From a checkpoint of a small transformer trained on Wikipedia.
Size: 13 layers, 2 heads of 64, 3M parameters.
Each number is 128 + 24 x the weight over its row's rms, rounded and kept within 0 to 255. Layers, rows and columns count from 0. Numbers have three digits each. The size before them is the row's rms in percent of the matrix's.

# layer 7 MLP down (transposed), 512x128, rms 0.0664, rows 222-328, columns 64-127
111:129084129149095113115125120140138174101093075113079118122131110085160118166114096110123126155114138161156130147125131145107074109148101120109127153102109122144121149150104157157156119160100116
087:151112139122168112068158148107133141162117095115151120179137121086140138074103117118129152127129145124129125142101126106105059120101139151143167113142116118098163110118101133128128159114148139
106:106153090135090113112106121100115147165152134133122108095079143156125151149159146072150106154120132136080121167185168123131140132131140108142118147151166124108099143144138075098159086122132158
087:146156116158093136158125104129137120078120102128109105107138137131168117145132154095118162101112118142182104104149132102141137152128137124094133132132123117132110130195130133145096149117153083
087:151133149139149139121116095094141136144136127158177125125129118151170140130097137082121164115106150122125138147193165124126107115104077122083141100101151091137114155121121159190110138134130129
110:108139124155123149089127071102137126126114085146136098165121146139130081132128135158160113084122110113138129138155117185107164127143129137116139177151115118133151129147105125161168156119124139
097:130151109108115108117123116148146130132160155197164129168139186133158150099102147070140150140125144134127147146136172100131090141176110117129098158148129107111131112041134149105108149119099102
097:162141124118122137134135113096131124126147111108105073137152155113124152123129127135151133152151061133142129133155121145121092191096120129170123134157104115118157133085066131133110124142136160
085:108147152180122143103121119126163145170161114145162067113118129110117119129163063115135134134118138134127105111138128129123178132099128148153125084153122124077111136138137136114118160111111146
098:119098176119138137125109133124167103069136114135168158158134078083088140136158160133129145138114123128107124091126163086151140131127142131131142118143126094097152128139143133142138140117102113
107:170117132116080096116111124106111129151117130103136102114146128134096138111100139145145126156135164129118159140102166142154158127107125137134178130116126190122145135108140119140124163108123100
108:123081146125145117138147116125097140159110177116138094105119125135155124135139100156115116143092137145150132129109139164161119146143101147133136124126133115133114138094134093138143127141139137
111:090071173119106127123113146153133153105153145149121090112132125139172170157159191062137127173119123090117138119132135116123132121122131097128150168155135159081138125107101075174105144122112148
097:096131111174153080097144135140118135127102167132130099161166100094132126097142114111147121137135108131106127106158154111150150146114169083121169137128158128128112123132127081120105147156158154
096:111134107125141133128083094154151116133112084115113121083127110138115113143116152127143152174132174129105135119129110112081128132102167150093103159109094146108130160148101149171147160135109136
078:152114132114136122103104136108132131132133138107186160102136154104146150118169136113094124149121123167141148126145109104156160139055153128139121129133130081171119143136098145175155114130118151
107:157089128131171165143119104131166108092118107165113122128129135110113102124097119166145119107126095138134136154128115143150118164153099117114110146138114106156125179119136158172094080147136123
095:104175144084093101133151145170115136124106142131140117101143123146110089123095071140137144136111131132135100157157137124117182143129124059153142083149141128106142121134141129094100111159144089
086:132152162138125112154147155089184182159139116141093131093121143084115107145102138108089100111126123142108117127125141118166114103129112144089135155093109130141144131146095131096137145098093124
088:109140126146134108108111124120118128087117129111103128133123097072118070142122107085131172117121164144116103139115112145148126118112144165101134152092138133180135137120135127164201150116119145
103:172125135150145102118125114137134095117111121104138059108123108155088133152137156124132125096139155119161132136084096185105125113160116138164128141137106139148146100116123138132147145109188118
094:157174128179122138088158149116135136092119137096154112130169083144112153141151085112109157131133121163137151131157101147107095123108130119119152112072128127112100164153102099142157087140107145
102:131131171158106139126130122141134118096136104140069114158122148108176119137139107125089104171094148101150143168120123130157192175119167099124142164142137122114115164110134127102110139130157130
076:148114143156106125121121114156173087105173148165115160117117154119130133135165086098141127119109142150110147177127148140130127109130155120112124126094106124139102115087126156136111130119092160
091:138140127175106117134147081096133151130123157099141116090105089136137094100059107160122117136159120140133144142136182155094115071123116121121160115070131126142142138136151130124090127126140129
100:151118087174189138139134124142104088104141103083131134098080112130109113169121137108166130100077124092118142107156167125136113134187105152136113120141118125122090176131156115129106119118152128
115:099079113161150139115103096131153111156105104071147139123140125126126132057172160171106101112124150148128101136145155148137079102129111071153132118103107082137137106121124115140152090130122141
102:136115124119122149125140109096153143104146097079122139146110126114092114112080119089125156126124132149107133118130148152130132116112131111140119142101138133125164169160109105136162165167155148
093:133100153119154097155097152146129171177135131089120123131132131132114145129102120132116091151144112124142106111091128175161150113102133127131093120138136109135163118124126170153150100115095114
110:090136163072126151120095094122137121153118110127112147123135160119132135104132128122119180140132126095120069089152131117184092132176120141141078139119099157169122112155135119153116140097198089
096:136100128142113152102163096135121091119145100153141092100088150100138173141149127130099162143114144107142134130125119166151157082145144095105124124070107132108120162168134079153165175089130128
106:118119162116113154119132103113113143142142122184127083126077124117084119122150120145111139132142096126136150140110137131123136118159113122148131175077152089142152123153087146158144145136107115
114:153129097116174140153153090110119098132135104132081139137105159129078172113116158118109121128123155124108127126155093104130131118135143133172109105131105100176096117120119133123114092181134136
114:123154123150150070116101088147133160138144124144185126108121157070135163151126136105116144133107172099086131128112107128122177140118156110126113143144150125130101089117119115115174153115099092
095:127107116114160086086103119103135108115116110146159118149156134128076093119163100186118115110097109154134134143112131143193107131146166098124142088170085151132108167131126157131175137151162122
104:152095158134127089148132127112176114100156084106108110090114154106148099121174133144112149121099120144136128128111137156118150167131135133100116126159100104125117163117164113157139122113135131
099:108099128088035178163149123095159125117147075132124141105149124160113128144144096148153133098114125158119097152091148140193162104136114160157139142168131103138095166125130128117118119161166107
103:111086098116118146134126117121109151135138175127120119184101122095083150154155113128142138140122154156108134174150114062156139106133147148165141135092127103099142117107108143132148086128149159
098:138156106146096120103155134137118098137124136106100132160148137110133098129148115146198109136100114125061147162137170136105131121121128109116164107099099183118129118126175146070105166149140121
096:099090148101149136171161109071113126151139108118124150126101109108124157129099111116128110159098177112126121180128125112184145114131158117170124117123123165127115166133113118154137104114190136
114:179162129147133146155113117131095116123162102137132150099151115122134126105156126138110122109105143152124122133167097127120106131118152132129106132170135165108122154121124112127157123108091101
081:118146151150137163166154141084107099148120172118090104127154147139079116141110065126093165152125125103108116147103137143109104123126125155132116106120091121099120127115133127110131130153153116
112:144115113087172123129145103157106137157100109129160110125173124105162110114126159107145095142105126075142086129123150163117107156119145129134130165102098149126147123167142153138120086163154114
083:145120129120109120103162107143135116170154149145094147133132131131146122116150114121102115138144125149085117135130104174163131112133167145152107147156109167067107098113152130115151161164099109
099:137144133106137139153106144125120136128131097117103052128141128082129143113110157163133156135168119103140182137137135123132124118121109098137136146112105145206143128137142157141095148123103138
098:145117146119146110113105153135123144099130106105120159090140127163166130147102125145120115095125167149113108159181143145158156123101152109131091136161142085119131153195137141129128116095179134
097:096123161146140138141144141107132144161146130134119128166135089114091099149126087134155137110108118158137132129127106119138172113117167161139139116120140140142159118125121141130170086180126181
103:106109133107106143123150125114104132113155129135182149145107132098149119123133136185133132153118130121110130160129155140141125155117087126124132162116103136123087119132128139132136114113118155
099:136110139155145096091123106123144075159159126138160167112124140097142105142125146116092105138094144147122124116122113150165109136106102121132115096153131173141103103176115118126082108101142164
101:140133117183157079139147111141131197118123095110161109114153091151139156103086061107121144109160130166140120126146119142097104139099117149137153114186114139136129136139142164126124151137164116
105:128123129122139133152157109123159161148135177121177127100103114107132122132140143146116085121173151092135115121169139123149132111176117123107131142112156132170169139118190114101100092110078183
092:158132113144093159149128130134133105148114130098150110129116099155164112154122109103134089174118127125126105133101100071136140128111185142062151126186158146154146114121131161108137132098100135
081:138155126150131097127122083113121127151153124130110127184134157155131142137137145162093125143159123161111150146179131136117162127096139115116112157142090117114123131158158141140090167135084157
093:094073092147161052128135163160091142168118112107177103155142091117073132134136132136088129108114133115146133142154140132109079150138134086118159140155155141160184133111137173112113118166121155
088:144118102169160058120115157128098117098190098156136133108124096073142130161089125140148116133159142154158139111125127111141137136104145136116138139142128131147147128167180125145131116153131126
099:118099113104127172125134116116136145101124137147136131143152138079130123134098112118127143100170135153130130093155142124161131160112142146108128158147128136170145179131136117101116130085121120
088:163128134165099144162133114132133087174133165124199167075140134117108092125170117120113168129073118120113176109140155139109153124082114099095118135132106125133139132088099142121149181106148140
069:106131136167099095092120142115137115174137153145147149165169135128145121142105081129128130167145125110109138114155134162113174097123157119108117065121104113133094104126094177163151111148139147
102:117119130128125142119110140139115126114142087157138126165128114155109135109098143110128101093093099144135130118094165091119090115148066130203130132100161150102140097133153139129151137140126116
096:157098138161154126088139161117120137124141116142091127106109146153092123144122115090082147122108128134157105150155139097154105131125127081155124135105099100129130116122130097159156142133075170
114:098132133110125126146119101089165157136145140132119113094151153130144090139124097104110128104155159124107134113097117149092138177138143113119164156143103087123102137106124147137110116119146111
102:115113121165138120160118112138140127126148182154120166117124111122143164100154147123131103095144110150115128142133161144145117115132095129167139167147071135148131128132088108154115124111157154
129:145132091130111117122170141148159143092101154113137078124128099077138113110122131140144144108121101146105122091153182149106117145129142091133145129135111145095118147171150105114127143178121116
115:186105120165114125131141086136136143133111093128097156129107175152098113136100152131106156115087103113121122107147128109130097141143168156122123076125106127142153149111115143125122151117148166
103:167111136120140139115111152141116152127138129156158128133105138101147097081100095143126095125095143105146115120091100148129105137192169131134115128153110138126084079152192114123115118123151116
096:120144105139141152114141102185131146158160115147108124121102128136167068147119136142123123125102136122115141119177136105107123086142142122094119111176155129108179154134106157133119122122122138
107:132104137131150146121130139148149174099116095106157148160132099121125083132129158132128139158105135162109101146141131152127098144132071108130114090139175096120158156106120144079118088135127145
100:097092119161145142111100115128129143114134114118145141111109146169126118123105142123097155090138123088153146123094090146135115109138126085147078128139128131110124116136136126134133097130156147
096:123146117196094129071133083111081173104141161097109089184158118126158118110100102149109121127104154117112140094133100144118150161123104094149129134101106129115142114151126149124133136126143141
095:133119154142144091104120137137144112134156123103107075143154128129127138123142100135123096133111104157096106135069100157140138117136098089136129151137099149145102143101128104179136129146148141
118:118138128135135137134125187158193138117106147127127173104185139109130150100107112094159090167110136135125155113137106122157125105108148127141138140189120144085124121118141126133124090145119129
075:135144174132122107098154162132087142157114131135084121096087118096133142135122137153130123142129137156152112169140144087156130124093129131116122062108103121121140141158171167129095112114107136
095:151087113169160123147146109123147159109102126126078111108131123117142111151095144122090117147117148171138143100154152167094114133147119106145111137145155095154136075107111150140138151141085109
098:126177155140105142094126081113100111146189140120127136113133162147124141151138151118141138124102138162100103120115097142123105156127145117133082116122116169114130140138146215130143143134131127
087:148171106113132119124138117120091100173149164118139118131149156096185108116128092114100103168103165168093115137158114097127142152093129099098128151111154101101092149150101149127115090153134172
095:124144088139103162097148119114152102115092123178162110094118126106092150117193116163095126105141148108162099142167150143111151107123122102055145135163066135118115124140133081125130149103144114
111:171133094149145103121158093088128160088174113127164089128110135108140139140127129156160106156141140155066119100114114118130133120136109146131119111140117100107109094165133140172098143148127102
103:136128167157114171090118090146118133141140135126141146106094117099083124141119133110144138120109129136132098110106110164151129148120182148093113089149135186109157140152137151148116116131118093
106:122129132133112117145159110141103162112130124115171120099154150159113139138073122129104117092139125111166168096135124126133162112110089131099030129138141097146119113177111110149115146100172130
101:160109109084154126164154104106093110077131131101123164144170091123090099165130144115128104136154129120113107135068141114159104120171118139152098133083130168143133137107157106129113113134144092
121:128094123146084139128107142155124124101104103136110129148139112109108132110123156103132115131089078103135128106106129116089168165140126081138130152142152142150123139187130116096161181117121151
098:123087097135121139125171174082151131160125119105130159135137125154072167144101127131128126133110155128120097172120119126120144129159130114129116133113170107141137107076101144161136156121095139
101:115123119148104136117100136123143121104099104122103146134131148139120109109130106135145149135143078104120140135109133127125109105150167129126126137094119155165160101096163127147123145156183098
084:110137117163149138111121111098119129142111140118129157146138113127146130105106124144158146138096146169130150142119134108151187082115110171158096146101090135085123148159152149123132134139148109
108:108100128129120139161151150141169124109143127143119090077115104138127105137114179144139121099142145132119153123156095121123098109147129109096120126108106120148158131198145100118124108088150115
108:150110124126151107145117159087111090157118134131112141203105128109102114098103097113109121118142165120126122149144114155113142125108122137164115097137110127178150110174112134097156096135102163
106:153140160144125115113124128114136094103130112154138119102080163170144141128146128127146117122097121186109129125131091107139110152100088130151091145150140121114117130121117113140116115110137120
120:110143095118131155125139139109162137129086133101081131081136138141156142114125118153097135117149163095094133173115131139127138129118158089106150155170118144096130126123186116111104148178137130
098:133131132119133142160145125099109125127117114137075161148147110129168133156139159118141154100147062087143120123115165124142122140076142149097112143158108133126121189168128170096146115106147081
095:125167113127137140132121168128160169121149118132142123126148088117142108120104166099156151156127120142107109150153133127143093152094151074137114132119143140152127142148117131151143148137171121
097:094109156095155099154131162098126138124146073134149127127137108075102147079145123120132135109117157137136138118116111105140123076121153094148155180116156119136155102131153145122125129151123126
094:143154157150134156081096135165108126099125176131118107156082073147100121132161128090149081141153123119115109109122133099124088142114108134127129116128072088185121135152151148153140143142147115
097:129101114100136098145093152171173119153126078166104105157112121112081150119119155143138096123132151096110156154070126123121149119140121148109108147072114115135124103142124151152098166125121152
104:159164093141096138146115170161129164136150125154147119126121141151133084087117110143134114145154136102145127107149178135148137122174124129091153125117150127148196099155123139107070146127101159
101:146119171117108142120102122140121131135129111100129149120143172127129147128134176143111121173099111119121152116189098151138155124116086124128096143126112124117113130159136127162185089098125127
102:092109143142121138121135156127138105168090132156174151116142136151136132174158119107129104127138131109106153108135171080103133103148111144094132104172163097123137151092131121119118108140113136
107:132112125110126121116145097114112134142106113140146135093122152139104156112120137178134085112115157128155118129125154103084134175128122137153106142133168113130156145126156149170143119097176151
103:101133126096125146111129146117132145126147133121139125163083159137117105129129111103101163098129104143111125122098133099120164140091121145089159101122090121126108111108139165195156197126138118
126:156162103117117122101130136120122082115147097146137161103186137127135153170095129157125133107103095133166094120101092140092144104108106144099103114112113120162114114111105142151104163137108127
079:167138104113119160165133129107140126156110171136131114131140106114180130127138141095120055158167117126116141127088120118169076088173144115124133117149134124097149139085121119131109127176122113
089:135129149103138073152139149075162095139133097117131099081115137168151139159105149144086131131132145137116116130164118111105135151127122094134146146113130160107136129102137159137178104107094155
105:111143152105102112130109107131168096097119126145105150130175125134143098118155123178143150111072094084120121121078126149162188134135116184149118131156122143099122179086151095113103156098124123
094:160090117107166159130092120124145145132122146094130098081152134109138134119114112145148147127105159148113146155143136139142140111153134115146150146089111148177113143073134124122129167111173136
119:120135141090168098170145131092128127086138137101086130141138135144177135115154128126134119127136107119142078079139133161143072103146118154138110136167135118135103101164153155127123091122162134
103:114066153135080143084123150114140161140171167154106137158138077116154120122121094139136156144146106120162108088130146141094151124125148125152142107136170137124147118126144136141127108125119124
102:135096170088083117165117122138108112127105109154107104124109131124126147180113134135150151122122139150129159097135157127110115110100121128105109083146132085122137127102093160134160148130153125
092:117140118148116136104121107118152132117106074111110147098133174151075144131154140083095108157131120127154133111153120137127178159124107131105128161153169087124122176133102089108133130089167116
# layer 7 MLP up, 512x128, rms 0.132, rows 223-329, columns 64-127
100:140123104122115104107119120118109143114155149171090160108142111125107110131143134127105137140134119164141146140093150143158166140125154113118140137091151104133086146092162149173115080106130144
118:109176104107113162133093131117122140115142149189130145109096145108120087112172129145148083132106135132140123147127124109123114120143134092093156154084106120097161137117120104132098146141133128
098:111099161082165105122107074119128140129142156136096129092139059138147125121141108115167097160149103130138140138161104160091125120134093132123161137082094162131182145157100139138149131147102131
086:091123124142121137140085096157153167110125172168099145116132095128122148119128108122122145130119135097123121162108103130178102096148124102118125125154134058100129095133172117110105136192088181
111:112138126073140113129121148131123149138127146139107116131118108112126157137118112109143110162113126098199119095147119089117128130143121123121121132137203105122113083142088161129121097175115128
105:118132119113111123095170127137156129100136163147130142141152095085123116107145166113089128114143105154148096110133123141147086099106152119127129135114123126124142134117131137159133123124148091
094:120118135152124111140104148151105173120148114139148154162129134145096120122163105156110131120050134127117155133193114142162132130107156124093119087128144134121127124123107178103136119120118149
092:138170149124138119120071136094157128133142137136113101175113077146089098141128140143140098174131179124147099131134123115143140130136105134176117126100151118146164161154143164108105178147163109
097:132157150070114119091144146164108128121151112136170109101119106126103141157114132201126134097126141155149152091186105134102161104130111123126131105135160111144094130133108176117109109115130130
107:125128126148102124146101102127097096167146112118128152148076187143122098142099112141156130148118150171095146136110145132182120125102112142121139162105130134157135122114143087140124142150067130
104:096138102164117147141130115104089139130141172097153110126134108109178149148123113135148130152125127159132137102160066109097125142125139097122122117090144143107127139097139134146123148136162087
105:100151124121146104147083114100133117102123150122086102160104073118149141134168141133076092106074099162110108125146136097121158127127140103115150147104110138140146133119127133115156113102101102
095:137118140111115147103088189141146134102139115117097089150071103166158106129150133140165109131115152114130112175089140147135128139107138121161131089110099143112147140130133135141119080141094174
097:162136140089141078113102131144095172139155140099152182144165097142116111099128141145146105104081108146134108126151113160154155135120113154150101112147144084149102171110100164128119119145140119
088:096079113146165125157130094138161119108140138198117161132142104141113133106090112132133111064110118095101124136105129143138102172162097145125081134144119104152136100135140173130072173103146121
101:174134141120130136125131138154145141137166163117106128160108147110153119136110113131088140124122144101143093108103140113122159111161148127161115152155121163104133144185117104130096094140110121
096:104073162114174146123146120156136140105124136123113087193150135099118116105118094152089139125137141148106142110144089128203139101132151146102092176107166141153084152144159135143128082124095120
093:124174124152100118133120107129120108115161128149095115105131146121112134156145137108171107092148119147141100102156136156124116125126168120104155110117185094112150156083119157107117139139143142
093:158144113080153163161132114110118151147125149154171151132126130130080123116124116156171106103118116088147147128152089148096152159126136132116106075126098107125116095140105114130136107124121073
100:105154128163132112102112117113152112134146161093118151139119150139101100148160122136103148114132160126126135141166166097073155111120121171163109098151127139101140136091147138142121132141135150
092:101156102125142103097097076169112117117123149122132085119100146148162105138145111111167175093145112170092098126135114157154137130136098141130116130128126132147083103078091151140143132157108120
103:152134104119127132091089067062141146153124163165114106148148123136110119185090099117162094096093131132137149150116127117155122122154157144107077102114156155122113131144141155088152111141123128
088:137164146128141111168085143133096127132142091133126117113095082120124137116122109129171180098136136121120120191128133109166151131123142138159117112179117126109145141077180066109141104127156128
097:150131152089131167131114118120140123129159130154143134122128126168134099071130160083117102117134132089134122111105111168134125202128135145126099106156117079090126114137116164139102137180099145
101:089139115118140126143138120125166104118129132139119158156122122134109106099121138147182144092100169135109144102122123109165155164131139140119130143133130160082130151155137154117121093067148127
106:133124122093142132148105100107147125128141122154141116133137146115086153134164125133112133127115167113147170121155160098136079154152133161124150114106106088098151124124102148161127065126130105
099:127135111131123125176112104174100154151101084127155122129112135105118147113148103089154134118131126099160099135131144126112128124105124140160113150141133155082138181148106135133125136165146140
103:129125168101119096120105120144067129130088132087125137141160161131122062143160090108155090113131132129126119105147153081158124108121137126111116121113146130171149126096129119109115131094133151
109:072151134105132156118135172144123118142149081163169132122148112129129117124089105100128108098117126113107122126132106154082141101154119099156125172172110079115100123085128132122161093113101150
093:091100130119186142159102108152103162122142130144133099141143147109112072108126136153149157123150137132112140140116107109116111107101128144147126164150121053137112180110132142130138105116125153
105:127089185154150115151127141117133136095147127138134145107132177122136112121112104121164132118179122120092134101133117085141144143084176154108130130162090098111138121103128140118121097127134151
116:136129136114118104126131108149129118136113106120094146119130128091135139133171120179132109095130121137113101143094120158132083144152144172091115158137138121080107126061108153145133133118098141
104:148151106125143126112164056131122128170115111093155122124163107083096118117132096108165119122116122158163084138153114138156143121140141128175141131164148113086140139118127124156147142118151135
100:134128134118144146122137112134141125106084113129157146142096126129159151161146085128160138126105091130154117145150158153129120167103143157111128140175109159093175154137147084136129171131131110
107:136151122123100185119107123141124142144118129123112108170129105151151128136146148129097146185108167134129127154153103086140123187114125145116147132125142106076124162125133189148089125105130118
103:162134135137108154131128152115110128112154167153151139126127110138131150124133118128157132121157120119162147157098075130109131169135124089157145075174127107117146125131112154086069122148155115
100:113109169175131140145122097118191102111132097138121099131146133108134126125102133096097136096111140144109102155088116124137145141108135138147155131112105098104083167140135146174139089123135129
093:112104149096160109104145138121106127102161126128110121088084107124153164114081142131141169156160107108167110150138157104147120088137164127169117100110129117117114111090112170122115103086163109
098:141107101133134106089123127133085116085127167129088095133136145137150140136156101187156150142112146169144115168093106134106112133150119136120123118128168163091117113115119097177168115154106154
108:108144156174131131142129083214117145151085136136098138122117112163159145155118124134140084108074127114126152132151125113149117104160141167173147096145122124105115149094120146138094134155108145
092:157148184097089050128106093150113138131153117164142155100102154135148152149134093097140114109149125149114138115144118139146138160136180084117090156132120150108150086137127072105130088136096115
103:149160159135123158099117153113119124105097100128123137142139147146102152073166094099151082100139133139146133122124151083117119138109124139105130142112137144098084096103118174159146180105094106
093:118126106135127141144137136149102104173111128136106124138081097125138106148116133093151115131132176109167076128066120087121091130129159120151170100109099132159113097126078130155106127121165105
098:079110141109157152136109137105112120136146109144142170110118088123112128146121096116135135088122133131168116120142066121120151099096178142109107156121150102122087118132107099147122084153132117
093:113145144135108070150132130143111134170173156110132105127136141125130103140126140080138142133135088134119120162121141156180143138142135132155147121140144098162128115166124122139154082166086132
093:132134164099103169147120145105127095143111172123108156145150139136114145122114127142101180144135133125126164139101131125127151136168137104129106123129125095100103098098098145130143147097162136
104:135155095165106139161116113135138190121117089130141120137153131100133106128150167121142105114162122108141142111087153154099127154168116130109114114186138128105086090131127152134121115181151121
100:115105113138177168119134101123147134103116123172142115119137147119169123088119156157153135151156132131130100178118123106157111105102145127122119139105090132141145119095098131176125090147154127
102:102136132119113127145110139206082139137115139104136154164141150128127123117136179135138163115080126169123128146132166096166139118119128142135159109161156124125132069113090147141105104104129144
107:154149156129134107148097159092069127134128130175149146157089150151115132120142133114103160110129122136119091073110129156138110144133182141119180101108098121103143141106128151150152140133128075
097:135149167108102085137141098125122122136136156168117098173154100103151165087145095093156150147129131116091161110147152155108100143176122126133129088126150158158159111107136126149142104146109108
088:111092178143134154152120086131123132103122109150118123164156125145158161150163094113127177074140114167106118111094108172100122151140146110077120108074147161126119139148158131122137092113128115
097:160124152112120097118129137121127128116088116140126131149130131133135106179141144157143107089156137133113140084135123111141130191138126128179106118091097120126135112093105122127153157106172154
090:103153097140119101110112091132118124154118174128166128140156136153104160142157091135152126145142111128152147149098109127124167073119125169158122122092166139133177173143147162142126138126132125
098:094144133131148096108118167108146179115102121127126156121128180072145126120119121159147119099179134112148159124115107126093139125111129136142064154113114113130153150123161158099116099126134115
093:091154167109126124130134124148127148103165131155134147111093127125179096103085185117113099113141164111143111154124151108102159170122110123124127123146167118122102076132114125137117128135125127
088:092127159103100151131102100113125146148131114121117099139118144081152116192155171095141110129119180122117131106075110099085111129138142126174071115138168131128108170169133105137147116178158116
097:117112092152109116121138133130118134136125141138123149139104126101146126121102053167130133139145110164115130095162136135136109155140124142133161132146157124098109118135112116118093158091122130
102:137141138132126154155101097146124123157130104135117172154151101097090169155147121125161118137119115163132155103122101150098124150132144120101110136126118141095128124156128167114124066168154115
112:121142135117123129127159155120120159119114131125099102176163131112099078158115117123070120113129119112097107155143115140148113145139158128134181094136165130139108112115129162142127124127169121
100:116139122098122178119134125158140132106138086121125152093110098148133149166131130139156122150106118175139137135138125170164146138113146125081136156118157089116129154127140141108134109135177142
112:115113101112091165129152128138125093169129147145168119176103085101123095118151126149128107139127101147155109146086140124138145139142084143150134139130127141115118150108179093186113064126106122
110:087134184158092104127166107086126115161125098151145114138120149145080154166108128133161149150132100123151123154123144111148133153112163125121152142136139146106101158129141145152111116082119147
103:135146143065123154091120106114094101140107143140158141183132076157156144117121127124128121130119140120098113138116155124081125107122160115086133157150120142084136178146141101106154089128131139
102:102103164122126136106111103115150101151085171142120123120071128135140103143130102112152135094144153130118124149138191139119115100113121128157126120129132116161122133134153137153171091097144186
097:128127144093119046150174158145107167149128142119079112141162111162101108160163125154144140111140097135154141091157126111153109098115159091156069156154133092114125128170113153147106115116116161
099:167153125132095124136093123142094111140078136153092121116130143108088141115156142155112131128169101124125126128152086104137142102144139156136082119134141153167122115127149126131140107165132151
094:124133128125150147144130143173142136142101098135137134119117132125131160095141113116141105096144162097117077158144118180122142168131075130141094101115115174117114165117150113132108091136149096
102:102128119104182074155097119105110096134145106131116149108137139100147142097114151157134071104139093126165099121124166143145162081131123127121132112127157096152170151078119103162113130112121107
118:132131119121150174097124146142162125074161140097138197156153110096088124147132102153175141118131172177114134119152124113116090117134140100129133152177115153134182119136130142120114094156082096
088:130104100115141134133087114120093145106108131127097138131140132161158140161155076140107135099148102090145087111105135155142104173119151117108116116149107111131137109081127134148120089098125139
096:118175117126125107161136120162096122147134129136161150114090120099129153072146133097165147133119145176108129135100139130104151148146123173139121116118122110114131131132168161137100080118105066
105:122087120136138113148091087131148081126127127133136081148149126130121136131174106154140156055117126166143124155071138162157117130103141108138131147072114113128122111152097119160108137100077151
088:117138125115132154103100170126144119091134185151070119122147150146149165178125096137107111158118116144155122122094121159164129120131131175107125142158097116121164133113168083117095094138126128
098:092116156118174145139125104134117129113148111071119079142101120114093131107146144159119126103123122127119138144108119129111164145111134124151138105160132140138126104128120143147169107109120082
105:077191135129118108134107114147126106177108155119151125111129124126149131112121128102138058163137112126150124111142138113154098166162114139098155138158149105098103121084105127160132128130137120
104:117123119111118113098136152135109145111133107154112163164112146159123128078112157183162158109137085178126117157145113125159137130144159122105154128125100080094124139107122127147127111122151152
098:120146156103136116165142111110059102113139153149095126121174151130115139126111095147157128131134100131125146136145077141066131151140105136127158121104095119083120120156090153134126127120173116
093:129111127112116111124140148111132091126124171112131129174142094171165132089143057095121093142112188152112086125115125153118165146104125139115099117129123103065141138134130152118135096135152120
109:140077151123094101101117144171101121125105134116129120146085147124153139128141105149136149124054122159122135129117112141170148143143146145119121130111122125113151150132107151126139089170129079
097:137115121127128116142096117182084176110124092138081121089096143132138126104173165111133132113084108139159103091146116126154146155136149158124152148131089112101114125128121103149094131150118130
097:133094114135120166128106132131136098116124132118143175117121128102156123154124106122150172131095163132136114148123084111099184154156127110179173121117104119144143140116128102109136099105118112
086:131139141102127100155089108103131151126129141132124131126109128099159124154129108113142110109124099081147111120189178190091098159168126111124162138157116135152165146129110088153086129143114158
098:101103114128133075095126118126074157136157145113090136123164139110113143144158115143155161156135113112111165148105105153089130106161117139145142131127106142128133144132092172213161128094112150
100:138140132081144106117125128109157147128150139136136081150134145117126142111148101182135102107128109101116144082153144146093115101150144109083128137119128120154136141137169162159153108137118172
095:141122123147113150123122105071138136084101132106151123114096098142119104126163152131145174099121186169108161172139091141117128146140149139084120187141088150130126138133099164099127109120167101
105:129120131162138140154120102133110110168133104095123152131126159086053143120171152130159124123125105098171134153112154139160135127112153161128141151137147129128091110077108169140163137185111128
096:150119120131132125123103104121093155132113144120129132110126101125115152132138098100105118115136188086081156143147105145103139175149123100135137164159133136164133143125094171089122096181131120
099:131152137110091129102120106131141099082137127129151101118127128158136112102153075118131141171171175114152154147098127128105114143126118121078119142127073147107117106122124169116140137111115109
096:099156151125127132127118099122127134128128124109144082130123126113099166126160120162122158125091125173124173134087128164127097173143128142131097131109091148109166172111175145139139151157141073
099:096135120140089105135161121073125092123130141130157123118158187111149156119134096170163151134114141097151120154119091135132110148182119124120148104156112140132162114112147140136115105131091168
102:104152155124119162114124140119151093133123108138103102167131073096120128167170121117118192141094141125145128107152132176151155158156137116165135131159117102135133145104134128117119116120121108
104:175146189125152146174093136099112105088088151134134113137152115150123135148129083150083170087158109145136130120160123151101171106130154134143139151086119116123135116066146172167125181115171150
098:107104120120149125146106109145144107145156107131116145146086121087174169142134146152136140093141159102121132119112142124135202118134146131104168102107129115131103159091117129164142078137093112
103:144116155171075143106133079097131114102135175089124143106156180123164144105133127141122137165183122118125167112172160099150073127134140154148142149083101101130117125115108123178096102102121115
105:110156093151124135136111110175079114148140143103138113119124108134149129156133114096151127140108149173129131128105132085089156126126105162152109147148140101109125123136172129112144103143120113
099:104132136101136116176100115127151122141095096115125145115125175130136158126147154136181148118124146113160136155107129074145110126106101098129109122120130100172134110080128146151092168113137098
114:147150107143115123127126101079138132132123117101128143145151136124101116122145080155168127146133121117089137127165169127123081145070141148166121125107110143108130144149181175185100105110132142
092:139130120105125156133125118122141104111153095127127169107125139151169101138144133100125129140112131122156110151067141089104152153115132085165132143078095115091169144161101097134129099164164154
099:169182100118076173112112119133128135116111131100101128148135108104123086145166153093156116126155109099134101130114099130128167167114123077115156146150109085152158150115124161109110154149133094
103:155111111066132069135087111120152126140141133105175150118130100138169172131086105191123117094118126138163142143081119151128123136130117121129118144135141113105150145147156122108139091137131123
105:111177158127120114143148120121154164108099091167115078118121136177105109100143119115127115106101137138152119112128159153106152100127129138158096069119143099123164131119146149137129174107132071
108:113167087141157110113131120128105078112134156119114119111101094135136110138150115132136129098134163074106175134098148104132181153099130136134137115103146186107111151131128164137093074161173117
103:099151118118126148146088124147149129118118142104128111140146162131116142097103147144124178112142133157140122139082108114128140099102156106167131105112099139150119116127091138152136135103067112
101:089141140142114133143168130129100089167148130143087161089124140123095124108133120096156182143081132172115186139095108105150121139152176123145136141130090140097144110169133150121117118122093108
101:179160086152101149097123163101103159157118140131167136120114116077119094099134115148138140122142106150077112129107123116136111127144165100079122150127106080122102156143112158095120115108147122
104:142112143124176109134094152100135139128135173134128134112101123110130149107160128095106099114143150116140093100080090094146161128110187127125096146096146106162121128117116136126173138113116123